Each number is 500 + 40 x the weight over its row's rms, rounded and kept within 0 to 999. Layers, rows and columns count from 0. Numbers have three digits each. The size before them is the row's rms in percent of the matrix's.

# layer 4 MLP down, 640x2560, rms 0.0589, rows 319-639, columns 1520-1559
101:570488478490537467517546553572478527512567456489469455465486537480475508447539500564475446451466566457470502545538533494
097:454534532476474434528469512523526496478498577591523477539504547522480425482516430438505481475479487448557517538574479509
098:427482460585487413571549498519557477528506537461426507464505458477508488426503492512525554536517472535524495498512508593
099:561548477436468516430579524525470486515564458504491489471515454548433487476503463566512547516526546465486460532481532436
101:483563479495480535508485560496534495558488534514444454517523502588451562460524478542521527514481509588512523516495475470
101:475507475474484483512426463495598493462487430500462542525549511551461502422533494553453485459469461492502530494559519496
100:504464533402489575494476539525455424487475572493515527474504444410534491508505487529479529460488491466470563489553486496
182:482509495541505531545595495471481569490527558522467463541418477475505543493493491501521537447498512517497533507497478475
101:547489471548591488504524464598421548522491545563426520506545434514455539532491544522507528561469501534456480452419554516
094:557502518532520542513484494491490470543558491505511467559473471483446461489490518533506453486500533464481507527515549527
102:473447504503502482460539478447494530480447501406447517476508549494536527598561506523531420496554462517514484485544495511
097:499552498488491482448519460429553555535469495531454452510516537584490396594505548550489488489518479502561515518596515552
099:563555442475444544565541500493456452540460486424498503513492504508489510494471529580544578570445444448477514485462509432
098:463516526488542430578448455451489494445464418568538514530488514498456553446510506512524532440522495525518542534428529516
100:491505533506452476528471510485513494515475469514445555536472527488453478528485415554461544499456496531527478578556514513
104:563508427555495552487441558501533527506491506558486486540534595456487511452512443506521449473520465567441556525469516459
097:473526532568485516546515425556591509475456505535448458454452494516463500465468452486549571493484441604487537542510551479
097:495449518519507554430512517491497471506400472521454448577501524385530521568474543532473477544551494443514493416532520564
098:551502520509479522508494470530437457525478554503476477480519441467549498497451479505554535535466561558496512503532524503
107:480548533523505544522485489464442486482554579525413507534501559509500506547548551486475515361493469512501529594554549506
102:473446520471532459492520522537518566493617534490501425495517490538458486500562516491494472515443520513500510552497495495
099:473522511539559405467510495505528534519476517526539486544532491512413492528493505485448520440508482540515498480494561528
098:490542488511494564542425517457498467496557536540461475484483522513585472486509568509423461575490540540490522509511513471
099:526493489508463523612483511469493540519520541423523531454500522579502490549502467497586546494503465518496569557417518505
098:522595519507505484558510483529460530502481498445513462477516555499534501556499523518475463455510537570496476507536470542
099:516537516517479537538520419482534475562504543417494465478521537536507471501524459478500533474529561578473506588534479546
099:493448517554542437432575554469542554506516515449550493481457460493473427505499518545435462575557481531508510436551507480
099:482490531612529560436448567469462440469504486452504459441503513516487483508590458497537513532517577464523502470560475538
096:567488510531389535462460505518501501502491499499447522512484525466446550465466453477470470526538520455506522476470453478
098:554469463543471475503497488499461541560471476551469491511493496464507479523506478510550599567506486505517466517510464501
101:538533519479516554526459496500453489458525498531476403495486493480553512500538406540512480511518506523541485534534513538
097:518496563448559468486499472443506443510515545462546507536480496509502497488552449499425541485512496503500472514470489435
101:490523439498463572462470517451531469482527503463497506431492464516566457474494475534508522537450504483544503482442528525
100:440493503529486491544458494457467455548411446515487505425507437499397546518509482501478554507530494514506569531524404514
100:520506539498521517499501507512507470504524499479550471497565423449491494531508498487544524484513548460549521467473529493
098:475508431568532458480482531461514526484568489474426453447481456575508510543508466527513464538526462445520484463482547506
098:476506546512517488479488500542498515450518532525517453442460497492448482549544417465502513492484521536479462498496448508
096:515423398528468491499532562473556522507448527495514555485543487484448559447462431456481545478517488510528507505423558491
095:510474428497471447485507461462491503519494413543510610533511445475490475526493555526429588499482574456495476468483499579
100:499551489484450465412587505489571510554357510451503510450576512501511500523465511433426548519518518462557476483538530482
101:538457571477497519534451472523402515426454466519446499485514449435454485491555531528493506505527469497458441430521455509
100:529415501510541492508531485538563464521470506582461515518530462470527484418427558463435489520510495491555492501502509436
100:403484547529490532488469557559520520453478397506511534472541468520471487540536542537511501553526463457468451459496584528
099:500532505539503504495532489505496512493546522413512511513451456526521441476452497484520467550496449441511499515492536538
098:493518498478451464460485481498564454497485507472478492432528515515457540575460500487475423499537469475477455509449453496
098:481396478519470484480563511455604517418463498503511472531479433423493539483511511475517429503540481555550505518504515494
101:512484534521489515489457419502473446433459534605553520533496459444537472524537498408470428500492511480540551483531457537
100:582506466438564469478519482518548502500541539479572476422498461495644492507470453546513455485492490506507505474548518543
096:500468558622509468507477532395507528501514587562525521494479475455443458505508480525549438461487520482463468516506528460
097:517435490512477486600458487459491478542411493545478532480458465493476502458552485446535502527529508462523486488538548489
105:458549482548492402457418506453509518568525532531598468431516454593529529571469492478406492485486497467495388471500519544
099:457499452514483491518461523487528497420458587516537551489519478520481498501437468553501447547459526448467471487521489477
103:452473504489486573452444525579492501462488480406501509551466548542563514514479505533492461488459455474500485499520552507
098:466522457460536561527527490421522499528479471493501465526486536494466544484520477490532507403547516543479498542473508479
100:578540401531487490518512492436445529552586492503516479436428469522572597494557584488573480490545432564551428521490479432
099:507568514535526499541511543472539512573500502547471418486486522508452483512514461556497428452461493496497467484521492439
103:500435559508514481544537443519540520516467544498566491549483491587556457528493536549480502494447464460503499505532539475
099:538553572567473499535452503492499510470489494551491536512505549483488430469482492470473543506511514590454516544514454506
097:510468552490468526460416494446541464401468470448505488466470528488507475448465559512467441498480466481442429408559491450
095:455482486500510490500475543514560561468478468361421557487480541497548450485523563533517533512515568545478493530515510571
101:470520512451545537439441393495488513547471508458524486511501461538476541469438463511535477569473499520515534498539509512
100:458555555455523506513514518502561488559490498545543576541477479540546496511542488561490474569519377458516507434500491424
098:406522470429516530491478458444452516535466513518497459473467508496512503510449563529485477501503460534475485522518497540
103:535558487538480463549468525451478443505440557441465453525533541496537461559559508455441447485500501504445538449425532483
104:427488474604474431519494474470573519481511430503524503579471505459511506453473436548468504479508495560460580520518559493
102:483485472591560471612426529478491563503471449449541534515495460551469424565444455556532490567492451525522548540505457540
100:473474465493478463515486501526533489567518457418508531510489460465565462409440505469542482500543430512469427500540585516
097:425575515428532437469514539493505476428522526579465474481514592465489518526537526560543485546445486519483538603524520498
100:570540505542459570475462547519487497520482558585555505501572498432506391521521485474517434495444512416520544433475495505
099:473494551475469536453439443531480457489442483449528455495490511481374500500463485527514488453429476513526539492538523539
100:530496506440541440437477408488481503519537502463483525530489536518561537491478417481510530469501546463499429438426553543
097:503474481527495455469585496505528474632504574462493488482541521547436507499518411488449431515435539435477478541455481501
099:562543528568473491551567488440441463506506514518427478485529534477510475483545467429415531486467481462471523491493432534
100:546490494520513455551467505453574493425481572438440520529466487531400493552481467517510523499455454506524514583519516477
097:425501523477433530496431473413503556532397422489541426547455553515522529563437482547466490465512404489542498460503506522
098:533477469461455450460553504521481468488556488472519519503500530485492522525492517529523522524567490544555462513442543478
097:434478453509446586442617482510484491578558521516495550518521464506530483563488474482508471519460499500444487539501550487
103:529511456488512526431525537483510478500486563561547501533527490594457531459553503498542550532480530538489443461574470379
099:510472507496562472506508422512480513521507444563490444555433485476493450454501511532435511506478497558539516548526482560
098:520508487467481543471596570470442478523532551438486465507501513542521564515505576501482516500434499509506512469455527492
100:517480475447416504511480476526521463512513511498459534549498543476427508525526523481471527543494494594506447486544428469
101:544412473497564513510578495502498495533526437444432497542457485533543499477491400453426507516439512442462494427491504431
100:442446507563536525512536488532484532478538524447527559560545532461531560425518429500533504478445551472492472496483469541
100:485542457520518531441477530499495528485586490419531487474552505516490550503486481505512408554444505444505534499517457500
097:460474488484458532473538509465519524385511544529517507521512484506526513423510500495467452495490600550504513576524559477
102:502489481567522528533498489574513470433512504533480512534481525492506418473553474517482518493485427461534489452463466543
102:459537453483477579447474493450528546469504458514482475497426512503542466473521519453537551516538435481595526411445411466
102:574516528472493441532495410521468518479540458438555519474421432494532477488549497510521506453487558539480516468507540495
099:494520536552505546470483497472495506480552534515486457524520490507548513453531535512499483491567452544536531453496569529
099:499481467549504500556468431511544485468567527467580482524479487565480521576495453521510536514530531463605459472523476509
099:466536533454525559413457523514491515505467518474419527489467475514433501492478457471543479411462579525493544477509493514
097:490504536475487494507504456525497468490538404537540524493514530475558489469490491527515493508461447562431471492465536479
096:476491482540518489470503498543547509495482521485495521570526495506553451488544531390519575587557578493532510530537489517
102:522529606429479584496445435508516514411550483551537475424555485539487474496488496502458537503564454520499488480498481465
096:550487556444495572532475539530503497496446438449494481514453558535570531448430520501576558515484491448467486502475526566
097:509453523504512573423555549453468549443557480450476577513561428532513507493484514457543526451487539447466485462552519499
099:371496504477465546528521434562499438537474509485494518469460527521488468486537470536490544503513540452485494527473497498
103:445498479536491503490448570489491488492507518518609562553480523469555457498506473500453417543520445497515451547436602545
101:470429495507537487483516604516525564484518587448611458503463540449473570457508465499563450450595473536473465500475515451
100:521425491503491439566550491507548531539452464437483457513506490432563511481473442473512513516514495493482481548465459576
100:576490509495518503562553511483549516496518434471510502479539491534494449510491468504419511540533477559566464528401544557
098:508531422506530470508459554528444482560490477567465467485462513481415486576557535530514522510516540551514498570513522453
101:506565525495511499546546407484478506431455466589413514487491474507471591460517520435424399505466551512464593464339464513
102:440479550508569486495452588481476506563507558439461529513505524521516538508542518477439481470468524412411445552487444507
100:450488490441482526451492488558549480499422473434554555501545541435557474459500527499529547508529513507482426540527447510
097:514492491481472521448500506521474430503534436475479517473515502500542523520508538489493507484497525481495470539457451537
101:515547436549516534497516450494465513565503527442519467516468535519562537601517566517462553486505549486452456510531458505
103:494408488568492551497492459545504483534511529431480530527477602361437481529528437513536542504543528498525480476488522521
100:468477436508569531464531506485521514476495590495490490439474500515444415512499511494453505569506591543566566516551463518
099:519522529528481475556512496487477416494473522480520516477529452540510499485489486543482484523533511477485499480487455454
099:486517529518527544479494451463463496457509496467580441532471485542542456453460447517523449530477541540586447481496585392
096:446455497486491509523511475484515551508494529478476483491522451505489539521480441540459476437521494482544437567501509476
099:488543487465487547461421563466523509565514509503521525513481512429536571553528502512522496507511572624486459450514549419
100:464517544497569518364445529520507492505471469495425445554513536488521510540509540502414531487553609508471494477483461555
096:483484531550484546498385450459537484562529550531529497490503513459481516506540424494542469464431472428486532470511455522
100:540514515504501448435542524513479537435471507533456438485515455532531516496497570502553563479483483477588446456428421541
097:586492496560501498563518470553524471436484484500509536511539529509485514450516479483499481505487484521509566509560505509
096:558554464459511516452480575529505485490526481459589495496486518548554504576478504554578362525527487488547470503471481503
099:467467410517448434436541542441458463584531496549521487578507538467459490432543587488527528561510470523461530517502473471
100:499493496531478503564499495558472427555509487544542479510463481453519517523448474469476507433491458492510556429516530515
103:526453495462523465443528510579471505448527450530480476532468550511523530563483423461486522463524467573415568484535531482
097:487529524471397461465536416547443418464476507561500484526485571428548489557520467399502533494541535557447484402521492527
102:508587464510435446554513485511495524477421499496473517539476492472507467477483528522438494512484500512448563505485557521
097:469507444491543463529390503548434467460550588510478525506492489579559476468533417476426474508489512434484444516509523497
100:523532457492538502509479475511483457525547485462454471534562503473508513508499484525569477541507517468468549474538453420
101:511499508530540545431425538542497467506550526434560438599533550494496496405464431515470447465472520537533519507548550455
096:419523512432548493480486599489503548476528521459535470464513529521520456441507442459493476575514453538501489525460476437
102:541504507462422499546500547558549483463534507485463539535499460480470494522474531470488515487507441575542505565450522533
098:526554484513524483443533471416501542445504486541469539487611494517400474503542514525574524443608439500553457531513500506
100:514419501445539558601496507563551532545479474466555472513446543548472469512552519537410485525534545520524527562532483476
099:537536525477564535637570522488553562580563487439522564500498475494446497474476473467498432573456473467549496433486552536
101:533457508470498513520579549488554558485489545476532520472481493486430532497476516460520489444539536471486527510479527528
097:478493456536529476480439541544507493452550485566481504537532470481478433526478450439479456499499508462517469537467489554
096:512516516561573497488499504454455485408492516523509489479496499558438442509454522527436419466438531458463478519527531536
099:487529512431562505520528487502499466435443481592488467548449449492521528477446570519447539505562512444486506523541524444
099:550531504461504522483494493504517569464605434511455449501495529468493490435446504481501466489511400497492483467521532523
102:489482480534574454462592494551503509558427486501515476508467561446520570459524462433459525524516483537425544522499523520
097:476458477495437602498476531442539470453514553488469449497498529503509473520474541562451565538434446479455494530544477421
100:461552508526512482536441535527512515452438484489543498446516478538512499483416454465551532559468469510503519566491520529
102:431467489528589550529491547463476506551422454439496471490505463546473426549502472561501493524540394534440467469536493517
119:573461530481501423536488547524451491528496532510543474507485525503523478483469495492505495540505542549559487506566636466
100:518498527556511531506469483557497424482475461471542484564513494523500500546541483526645465514507523424455504593506542466
099:490486439532448520421455468547435499466505479478533421489474541501457509492481512515493466523537519522536566536454446500
099:437477540464543492473551506490560518548482509503462486445533470488550550477511520526533413540503500495445433485481497464
101:510507511486483517473486491523534530491521475459463466400575454531502507493541427473514523520482450469516487483496520503
103:506517491512485497506564421478453534521430541529526484550445538456450542485561533549469446413534476474525493453519550479
104:480468501538505502451475465484466439522498504485501486454490560492574530462520518519533428489460500410485527471517556496
104:559453420488470545488504564490442470565493471536508496499530524517493569522523487471496391540519498501502504477490458553
100:451525552532539453473572494427503615526491519554500438590457530526579510488522505484472479494514489521554529510526483458
100:489488479474478568492531524482510494524452516541504537525522527544520546514520534551525414474490522451475477431432518458
098:557555552482482471482566572527554455443414549526511475516445461542526519522484495510551462513505527447537510418508538404
100:485548540551448436508466509505547482479465402538549469394482522440565430501512525556520430486505484535462421503565468569
100:512459509522440496493442539503500488547530572435491492522484513469482539514554522483483474586420452536468544539507447497
099:493566493487531540529439440483481517504530481499518451441547511524453494482551555532501525458448498485432526503509501468
096:561444501442457407433556472466491478541567502459439470521447489515471538491503515473522534447558582485520472449532554408
098:490491513478499475456472491462493576601504547540558469510517577487479437529493533519492523528547502486449508503460410541
099:448492389525548500511501530476528549507474531478545450493427560502561518490544485434503522481438580405525523470560392489
100:497519521479463453485506490462523469484536535491473552469481444459526497546524527490511480478507518458471478445567517448
100:543533461454555514463486479496565528494553513540488493498485416445476519412462533508448447475537440512545493518448495529
098:431514526524485490496421503483531544474420476541526493502504512492471542480448511425440523452488516497529518550532488469
098:435491513501532485452450530508450479507486496514528501528466483490495458474375432496482448569530582459495545507597462571
100:532501533546473491435578512516560505476470496472461507550548561525480468443503504514499461499478572535480459452522503521
105:373503436485547503504490482576513419550498462561461480502542507438457540463512495381559467547522510505502520510512508556
100:493473501477468546472447503478577489493473472470426506595449524527409532472494589512468472489433458501446513548479588498
100:524478548560492496491512535567543473459459606591493528555511506578489448392511555540462506446538484545467497509474545539
099:503510507472553534528585536502486467571473563448450438505470513476564571465538496497431530449449472466565417486451479480
098:513450548487414470417498530488461448508481496591509478415538487514449485473452536537479498543502475471530408475497529529
100:514519565492535508516476538501572497517473501471456455530472504508484468420536552457513477451443505496489576494483480458
096:524502437455509457457494464463491508571549542484609506483518526585475535514511472522469427498545496544530431492456494468
099:407523485488541557450441518512504497471447588476525499531555499444507446520520489512547453470503474415429509453528533545
100:494539588548456474581481509474429454488508427532398535554541493418549516532488517575462453507465498522463533517428503475
099:505445562485498519579493494496511518491497564521524449480508535484574487515478464468514653511523444468445485432470527515
101:458496470477515528422472454486468493591519518500530455495527457505560495515482555554513492569439421496447485486480506478
105:526515442472530506519517455425494481488505480562492520540538520534487651553446601510477584448490475486524533420465516551
098:558538485525588474556499433476445502464480533441540513447455519533537582500499468504548468484532500473530414487468447453
099:466479508571479509487454533505535493518452481570545517506490509479517477516438478478479557540445494521481549514511540526
098:548435545454501512583466499484394435517443523559412463562511516569477478500482466488434453456465537485491469478492490445
100:530495521604470473515510533447495620445504517506464454491506536473450491472429477489563464470522537432554489442476558424
101:499482509524539551497521494482538610619473535527475474455501507490534543533512500480544485542479565436483543497484514467
101:500539533577518504506564540556513491382611491458519475455511504514617471400507495480571485467511464495567374511482431587
102:510538539495498416526527509556475526489455485569510484499484521488511475527537528534538446519463498545415577584406496478
097:539545537487519488525529558551490536387544552621528534508504430530499462509538503530497426468505506515549570474464504528
101:529433543393498525461500547510475500449513466569470446513497499483548487533438576530457482535573569514539452533504480483
100:498468514515541561463544533541434410467470502469507566547472530535489500491495507507562507451415543465525522485456516506
099:528466519517542475539505532530467493471446555585572505496528605501536504486501519522470592509504502448431484539491482504
100:529417529534445473471473511496514461485440533435509490542488512507523481528445530529473502535491461460487566446451524495
101:546513438573533552463482434486532471505472513497504493490488527478481502454429567498554515461503445455429473444485471438
100:544466463570454505483502458531536534480436503459454509495527548447493426514541507436545483425419523572481542553456559482
102:474518541547487545517461502564459440488521538532501503546542567509526496525531512504551598536545479549484523490516522505
100:480495481535480470491540502470458490532483527416567520488506531536541529557442543592461428499524526495498472536499439438
104:495503493466528504495539501489502555564507542481506496437533520456535516460520507510498505475539518418491577428508456512
099:474509496498460468481551447537547526604476496458568423449495480482387539549474485553504472496549453471480536495503502500
103:404479463445485401491451463529553449529504498426504488497416484481517463479478554495461640493537395492492583490475496504
102:516476536495503514452514440516457515469557528467421552545495471509460553536586440435547529538478510512493485546464572454
098:547447539524519446586416435506506492501490474517463503532439511498570424442484538480546593504527528593510533516461428461
100:498453481521468476488617483561414502505485540386494546487493453522505488517526468522527566547570530473496568499472457528
104:452521560515494521484535483517532401493534503477520483524516517491502527500485493507463528449503549533506554483593499501
102:477504428522540477431484509425498555472562526478485515426518462518497567522484506474525521488542479514448551492472518534
097:542546480474536454523454567480404542503499521498499476503446464530557489539488421511459486557497530570514452509468471498
097:545563485558534484483526434438485531527494511483436508533537552476487544499594457483542548522500522556526475532474528517
098:490543536522566549522542454501477467531494510527495528504484477509520546432490520485427496506528518468507456492476501429
100:507545512504427488542490501532542496482515464559487546480488562498557461466560458471508525518555447423547463455439484526
101:497538520533446465567498500525444465478483493512441578461585476501508451584559524622434483482516503548500526595525495435
100:533483522466443451530486454584583493558566446537456530424438502504447517457421473469489524474518594509508539425528462507
099:501575514458546527551455450387482469521486490538496554498430449518498519474449507511494500497454527470504507502533495598
097:502386469483469525495521492489506515483454440532467501511437518524545457515480470496462511501496507573527511519495580524
097:438576473602459452492502506458512530503478514538553493534480563490493535492443520480543530519467501461556454503500449516
098:481495502531586560517494478450495509515569426500543504484455539481606527490500483533595529466500517503511533521499468394
094:517543487542483497585554507491475485471463551536483489534522517500540493615490546602534526503559490458457525510580420509
100:514481463552500517464582541517526558495429468438533464522525565482485520469583489530457587521526524503556530550479558448
099:497450449507498510585519507473597451551495517521498537442503545508515551467526488503516657436535481512514513481461422474
105:505510506494452533562571454467548479466524555518515470500556498488558467560457499431491516496578563552480523477557483549
100:475447516520510512493416511444496503475521548495487497529484515440456496557526483456465439521475455474448443433585428475
099:446469396489519519523528459451504486452569472478505540558466512483491567591547431465415547424485540481551499465502523492
104:482449506518476475519472504526616499380512492506482522454442492529576446486527540500488558449628511473469503539427518542
100:485466502589505525538516529480452483516435490491490522505526519496478485527442491508481508543454521459499570493453503510
103:583486500521555571613587443574434577477474601497474468551494527518515431544517550491560579490505578494497480448508571493
095:490523431497549489472537545475475527546480513439480511551458577530519541581494527462556582501469524484503424524429539430
097:517530495499581510487545513525523447495444531660515447487446481464499603550450526449485511510474440467497507481509470531
098:502550501479554511468501490548472496465422507498481450487488476591503390486494549479511450516498513564491490430488534471
101:419527523552454574416498511455519464549487502513455538532531470509523518514496399534567480430635564584495464498492467581
097:483473545515594536488504489479492480384516444546472532592525534496529572545509472470478486513418451504536516525485546489
099:562456511455522524474460484476571567555461513580551586518447474539469536546521499457505497511460486463454478401500561444
099:451463493496540506448522417476449474541532552472462436510476520441515533481517514545435426542438492483509441475583547509
100:508488542565507516560469524463527459462493494547441476445500487528520508507533553510561431498546448486505527500431471500
100:503402486535490541557526513459542536486521472463434527516454509548514497497462492498476570485488513493449552566572488507
104:471489483502493551410501448476508443538551471513461529510445493560461518469499539469519543501466450500456447504520480500
101:542560508484499551516454518505465489538515520566560499531464526509523467468453461521540510480486436458469442429580473520
101:506496528560565597520483482536393486496508458529485496547536482478476492534452446415528476491444526506427546489437531467
158:487522468478453432486477484489447532506577441486542526521441509507500521527469450507515534473498520516506496534540530508
098:547470520455455496479474488452495524497466517536571467494510492562505550481488506549467465490537435542536518474498489540
097:489521497517503498536487522527482455559480470466500537456492539462553523440464487476470514498524450537499506482534447458
097:418483530491529522473508548525524525508540470562484465521508465512451513515485550450541552529434533557436464489480469466
099:462523551464457521527512473494517537499515427492494563442535568533464477551552457514490523475521499522532550524478524465
101:427566495557488530493495508472553519569534522517479441514528521481413522481482525473375505512415633509558442535496513521
098:424504531547555483390509514565514506510553510481547492523497486442437538522535516455467571512494515476518505481486489495
098:501507525515508490587495490511515482421452545437526531532555528540456535462504467429513509394480487542494535510563513567
099:464485529508509543472500499528490440500409497608464550520472555468488506475512508532476574434441472501504525472493531506
097:388526554513467455451486549491431463558483522528593531475546497495476512547488534579522504540405472452538499483492462504
099:527531504477507486559491475504468449500535473488440467479551539443549556472485481512522519523463527516525537435507478527
102:465510522455538513524479521468528514465445569490534542519485463507512460486440469519458481546516466529449452432518481398
099:445514439496522482521519475540462587470542566500461527526499490462434472566468442534501491538523501456463410587491498506
097:446553498522463507486494495530486448468461502526438510500539521505565557569476516513519504483559493478429443520474465514
101:525476536475571424438467512518518511547413520470506476436473487468538599572569488529504497422545534483499452481502528493
099:632458509503531526431552458417481521470449435472517488468513478421458493550467469587529528488483537475481468511482477492
095:527500539513498523437521498510476500499563552460500436496495449498532502430473465522516510461512426491459460565491474497
102:542487516498398471449495496485424472546484582535434533505506545547480564501494632553486486482503533505489504509463512426
105:450459531477553510506444539508437530480453525559550530523548561492501483416449493498494510479470455445446548509505516503
098:503487475464420584468499432564453525508493489528477533476505550501523534473430467452476578542472539416525510511537517455
099:499472545456496497474508508483501476539502548454445547577483538562472550469533509497486545497528567521514460585546513535
101:511487441534549484568455458570481483491471443493505520512448385517501448467541547562504548535521475448528476442507468493
101:555520469446546509537504526500422539453531517473505455525492476494509506490501464494583468517513456525483492568513525508
102:467425556396532518516505496470479501496499457475473532534523559429460478504426570496493544496519436505507459457509538528
098:471492577496466490477449509476466461563475468500553481474481458561476495492586496463474542513505557472570547473617491467
102:453418462549541434492497472467470474537515459511512506389499555534487429414416504475450521531516562531560483496460586479
098:509469495480479451457534440413445505489452486414442575502471462546442534463492469389556573543490528554477515503472561490
101:435486513485513541460499542459477544452603490454488446498502470508513475525430465514482477446550563411505423539477513495
101:497450446586507532547540548489452567512473475481503537538437409568513525529487455452425510519438528396553530546608513537
104:517493491496476480559555530483423494480449509496589500517501535535502464447481495596554483529533487496505556557545484586
096:452446471507492495443524522574453531542525493532525547492531526457470588436517521520503479493603457484535532499431540445
096:524443547499546529576497501501553492513509543481451442418569429492463548502507466542534549512429479487463474523452483489
097:489462445471494459526483453531522534559477545477566530496553503482487458508514515475507531447463448526531432484497488478
099:509525580521565578454487499517462501511521499560473509465479503554449492488482541510501465542446437471409435482457442539
101:525552520541439581463558620516495452428557479543478503522496471463507537492523571545465538505504538451485488484534509530
102:485477424527455499542447455491566598496443501477469442463462464446468417463505511541484537474490488465547463515526414520
104:406530515466486528392497599555507496455550486431452577501562539549452507467489534475471541488533562554551483486569553516
097:530527509507548478536494453489486522534523481494452488536508525476462436467412483511576497478510544475506467514476454444
097:588480396500420595564521515564522526523520497479479427540443483478501458506477512502502498449453505509589537502491446438
099:485433513567481414469509394487516442532528563504480523501476476504573551496519470499502474500475426530506476526494489501
099:438411497606532518403488550484526501439556456539484508500530538514476428530514533507508468506467527543505497481450514531
099:476527511483495527439519505542486513504475509510509458489517500431529477531513510485499525543501530407521536422436522534
099:515540478488603482518536555486583527424497452481518500510555481455407512507503484544575569464493540535484485494528485509
106:519452572455461483563498508575504497504507540479514438540509541556505537524466473504528562591472502500546501537562538543
097:518599519565504524443512572518578544540484469537562486458507561512499522514493527524519484491462504459495499536508415540
100:476490491562469543569554485491491501494575435463497474402536543499458511436420467465479558585531484481511542466560501533
107:449541529530491548542520538474564478450490546525507523526514554520461549599443453490465451423461505536476533529453479551
099:516529519470581487478507494495493570475557447567542583458486472533552574488504555526478487510527519503471510524487480500
099:553477523464459495604459408450443434529534537449562471445501456422521419500458505474532497487522503597578531433458544516
100:478514550437521507483614533438576482476557454458427477514442467515463472496532490544464477566554538454460475531503535495
101:484457449543548499474479488480454514474503463532405512495500517474548516548466544432510629449459553560498569562494461474
100:495508490484534595481511482498497532493470549470526454481479490479534517511507424566490439510454470453451549465468476520
100:507431527509601502567499472546572489526587505522524431423483559534531462475434525453529444442530493467463515581509484495
101:480430551505436485505479492551493486538557447507488482518458441500528502525523413409482507505506537521505509503526492566
100:540487496474514493496512565532492512560522395458518488506420401524541498484469450507431511478443525452509419486505458517
098:479458483519566482566502465584455513533574517485533491558506454477445459428428529443536433508520512518455439505502402479
110:467547486479470460533535499561490577469492450520474518502470511559530550485462463503433500465501488545481500510488500494
104:530556511499518528485506485488425505409424531469548491536498503577524496530460535471502537531440496450458475497523512427
097:565477474529494480498529451554484498569467545415480507524515475530530576477456501501481454475444448449522453487498462511
104:533500542489531496611551462468509513489572498503530487511534501447488479573515438546522409496494551525534488524483486448
097:506552422403558536524508465530439467503469534486520506528495549531463480491544474565571432475495522501538462548473444550
097:505547511520517515514478524490437529460470432526482530472492510545489442491593513449534480493481455509482434495444489498
100:551545453470517546517535495545557529577572458561482441438480493470486507542534530473524532522471487534453517512490521515
101:451559510498543528491539486478500397453491487598545540494526497493527490649543560518431500537482506475514455440520479396
096:554476396460397610512512479490448544511496494532470468463512450546539499427492437497423587534571502549485566444567453411
101:475536546468529495538434505564482551474471550456508501557510506512503516485514468501505404523552507481484507471549488483
096:569493434520481506572504547493518483513630599517468478465489565549521520561484487478526560490454446468557519522475498509
099:497538492521509552425500498483500547424510447513523476471516517518515506521471503475554510544505504517384530466529503510
099:641483483528501543540526434512470530455550515480539497513546480447458523470501471568473474517555473468520488503554448495
094:438511457524498475569474496508459438599472466517559478417451545482455508460443551559525550554483458506520528471476506561
095:474530489431439555527471485455451516544514546470497540536494515506564503481484555463510492483489563458496471564498456582
100:517544508474494503547517521528534507479600528494488529461466481561494540466471568424526495455524438502487480528442497473
100:521525542517446429542533538501550534474531439509571502539458483625499463497522553549557545543550484512415521484532535484
097:566521452442482474537515500504562504540462424518486526505433473535485447537488460473418427470498507497574554485441503457
103:462553490401475463541465530523516526466423543457479498482529532469478531484535492461518471484538457493535533522566570513
099:449531473504486518523531432497512466434597554470477544507478463380482491499491509508465480518478512502532472485441550429
102:610445441475499506498529491475431471510532482409551451519538489385480483517501520568494555518493506553525537512499511479
099:476517467479526563538384495558494542519535494485561459498530543454531475501573521558496416524455487497559526533537411486
096:455493450414526455418469564553458530548531465540521504497536479546429502471509470466431561458505554420544527509458506448
097:478519459447491439525503502547579390514575450535562532477562435552507418534522493525578512504509503494559513449442449467
097:510527538526494466467435495472393518520434527575538564473529511499539581471552498571399413481495526501526538482531517531
105:463595509501515476502527500425549591466549510594532503537565485514512479535517549562467496469486514536469520488486547459
100:495454516485469467494553473581420440510514501483527454555467510454550519486425424477511392423500499482467460517454481428
103:438491434474462446514502525484477400550440518468466515427541482521510554495527491542531502564514416421544530527475498495
100:462452523445569470524422490447487443460498429519619586565459481477512503482477524508511466543472541511445381464515533416
096:457546493514429442548455478518449507465459437483575517529467506466529513470443484533503540476436530526462477553463494564
101:530453596513519471543532460542525461576406450588538544458480509512578489477544429506515409496537522479529585475463493480
100:473430415483499503560510541495486466560542482440518473479497516457494454455529535520433399497441483495468492549540452437
101:475481574502516503521489506513506456483514499473527510413549485555523540511445490477490530496596576513428554512479464527
097:575480545501472512527483482554500507450441498479447533419520473454527519458524519443521508451490503511497498533524474519
099:510425500513513500417463422480567556491537535487526520425513491499473528532476466551487503502442496496520518540531515500
098:554464453480570558462460527466516490520535500530515431486472473504443467484482520485510491558509482461554529457531507495